Each number is 500 + 40 x the weight over the matrix's rms, rounded and kept within 0 to 999. Layers, rows and columns count from 0. Numbers have three digits each.

# layer 6 MLP down (transposed), 128x128, rms 0.219, rows 91-98, columns 0-127
539471510566511498444476487507508441455464489499497493578451580556490526477505485515545520458529476502495506480423544451510469515507464486447491438517502498413546482475496528492517514465470500533493539466558588485552480443523422525534500516421502605481566386465466506550462533525493457493438522595554511505464515502508520483452505529502582531500498511615516479563539489445498547552503
467474481486449480454488453481552469550471539439486426526497456477487510504527552536506541589497526477549546523468498453472533467536509492491512489521498515514494504502524444553515526499507503471535478517524494513477459492547458536480612467475550571487474527533508423427483509521546563506483421533432543407485483475536539492476495568482559514438534484461502463478545499470527465441507
448524530541481578554565471490510515471494499465535505487445498555483517511500469504510454413490507512501439523504462498482507479453498461487526524471406514502469468499581478461457545562515455501523483482485511449489545509548405547495583521490493489526456517424548581435464521510499544480486558519605473498509591475474536475483488390523456563528481520534476453549511615540494541472509
562507531408545497496505520538551541470565493397406487458497498503471465409438560479502475504474493511468492523532436477541493433506539551468509463527453515537537529549562507550518530476509446510401516475452484510461464496498474535529558516489513515456454497479507447475462490495485531456495451477537457482473466537531485485515573576509463535466518473468579506494513538462452519519530
536542427513568494497496499519389542469472539493606505528519498477461462502527501501470484505463464565511514504437505435458466541472469427526479568467481445488452537513549555498507497526477461498486478509547611497527535518499534578518509499485437454510528501543517513548516528477496424493484557528479442444542516492502510478448499427493525472541531557564505542499572464519519527485481
524511415550571499444535545531547467508491510555507492524478503547577474506526498503524499460478489498501519563517487535436528544546527531500456499544472471547471480497409478489467468531462519527557450531499449511513547522568552542492511441525548525555481488525478513528506526511525484529452517552505441586492561528521472475446465477485463553458487571511601465409532480530399494458466
504476508481564513508468492466507477516455504521490524553519535472474483467511436539366467548500434525526447481535513488512441559488495468517421532528481505440455485488467477511500525466459434463481460502498495484480449434507515535531475469499556497551442582485384462573571570530504430551390572520467514519502490515523470537514523466583552521486530486531458551362502493542524537499467
534552555522435482525433521493523481447526512439504497501517474497511516476461477484493407525527533445559534465535547490472530466523547524437481577506511514560519483482475556481510485537525550475502525518512501458502487439536533517463492549525543557510477531517522517439489497474460504400507487465505501512431569496551488440489450510522474512479379494489526501490488529434411531567573
# layer 6 MLP gate, 128x128, rms 0.237, rows 92-98, columns 0-127
500489500464493539548516457564431519485545491523493477577520523447496542538546502513481442577447519477490451502494521586549506552435476500514511534490478567525536458498472496518488536558467563473431444510478533483421448474485485553550457525474492522419444454535417503503515487492483441524585450481545489516494533527506523462496506507509509456491521500481487469447510477585484462467567
551503441575563544466518498434536477437422538501513559496501489560500481438541506512474457482531547444504476485473509467410537454508501518555445522503492517550448494532451509519511535530536513488501463372429487503531454501497520563535567472420530463463469579551515511530445426440430502465490459496510517496490469497491504456537524482582539487551479457534469471542550477453551436459463
465520460511547568439542432510483586475509536534528534469535549510495494522525549563518475605505522439456540564537473463523460515455557480522542495471507538490430482507395485476478519433557555515483455485431551498474504579440443516505512489535558479561552552569510612534486525540466540504499404524524436476540464509521482470543539477509471492451522465525535568452543516448447478475464
476498433563457514451476466517536518475549510412539475500456517495477552439497509451514561512497488458489560476506464543534481590525434496538454490508539504448492471479467472540556539498447482487541502529426521435560487502406493503502518580507459478545497499421546470488552400435575486530468541474476485444485492448451434459450490535525452501501539519594508462517498530533452546512495
538464554533522491492481520481494495434484525495546467528480520545518535572498494467445556501476472516544467475485535482542431513537483521464483493513529545449450446437564520493492470509526559439513452569597470474474463501480457486549485459464477412510538530569558464516489462440518517484475503521455495464528467526508495476563503472451396451549543502541449505521472453479504486459493
495486507428469537444548560504513472450518482552490543497521489465452546487472462455523504542547514464492494421415478499499542481490448486601511389500443516567438479494481462576558440538524528513533513514502483502504481515527447495524618508486498583555539413480488450492451554484555525508484489422473533467442422487509459534569442458497471524518465484470564523519430526492576504477521
407496465466503479526484549447464499524423463489476508564553493525503575479499439437508536461520545500563462522492497512472479479467524569432521481477538442519439516558529494535434502488484555462536496557462519444507502512547564497473581467486532489470533510566547453485479487520560510493535457487519532470529483471544568532491496461562566549500523479543544479414558562476523553489547
# layer 6 MLP up, 128x128, rms 0.237, rows 92-98, columns 0-127
462544441468490413474441482491540496500533454502467464445501535514558453449493550530489524503528560519471576457503494508458542456495440514528496445513538456503531530540434482442447518509557432539573500413495520470576614514481506462482481531485535470526538493447512451541489519468455550482427469517503488509508500502524544607529547489482558497608472534473501513573498548508506516481484
484527522483508503504465503447461522583498437489475467515466513463531526567542544572494493514574484620513528583529469458571506502500527485470484437456533453572498478465496457578472439481474499459485546513496504576490530414483546514532493530494480460510504523502482460575554470434455483532568470414542479572534521538520586467456462512508525548484471546526495521499463483413493502476378
438451510517333523506503445489438530480504494505509481532447481453581497532571512442527570465514457547530489541431516471477465494504453459538459458436549485515489534426486544455512453489521445487583535488488503548430449467493440461478451532531438482456495560481560536455521495498491534545448491456521517512510471547428549521445461495503522400598439476513507481385402525557593449585479
532512486518559478429490546471514554508448445499493440460450571473507482506488403537548466444478522542577459496508526505493493513545518478502502556491493467539465508509473496530471464578531529526489499532438499498435543540496479486494518489478466461417463495537445496494435574477526524509434474471477602527459505556560535543545470457498563495493457441471408487482511482518499540450562
456529495483418494447491560510450520462465559497456425475557499480413502560504540458504415510472572542435544560455489532501492505473524447501500538502494467472521479478525507425503582551454513422497531517505568466497502535464475478519441551518409502479467522503458481455445459493524529518473571457470451401483466534557586553482439415554404508475463485456505561518526529567562519500502
464491616565502498508475474498509500521493486556464466521557503583592526494527440438508437494475478519477494553461500529511506492499473542490565579501537516488491469431508473452426563480457466467589450584448506509543504502433528477429434394470547469480488525512537553535452432476458512517505521586544508493463518493468584407481529482440460497531498528558545569519554441487457536489487
511475528571493544531499537520513505488503467510523530539520493467474462489489608523570471488494459497504542586474484483540481487582555468522431507575464545509487586409430486505481463483526449493412479582506617478420477518517488500530485531519460485521494488471465504492534461477504451444508510468489515470438512504480489456480477525528521481510470471479495533510527517516467524505552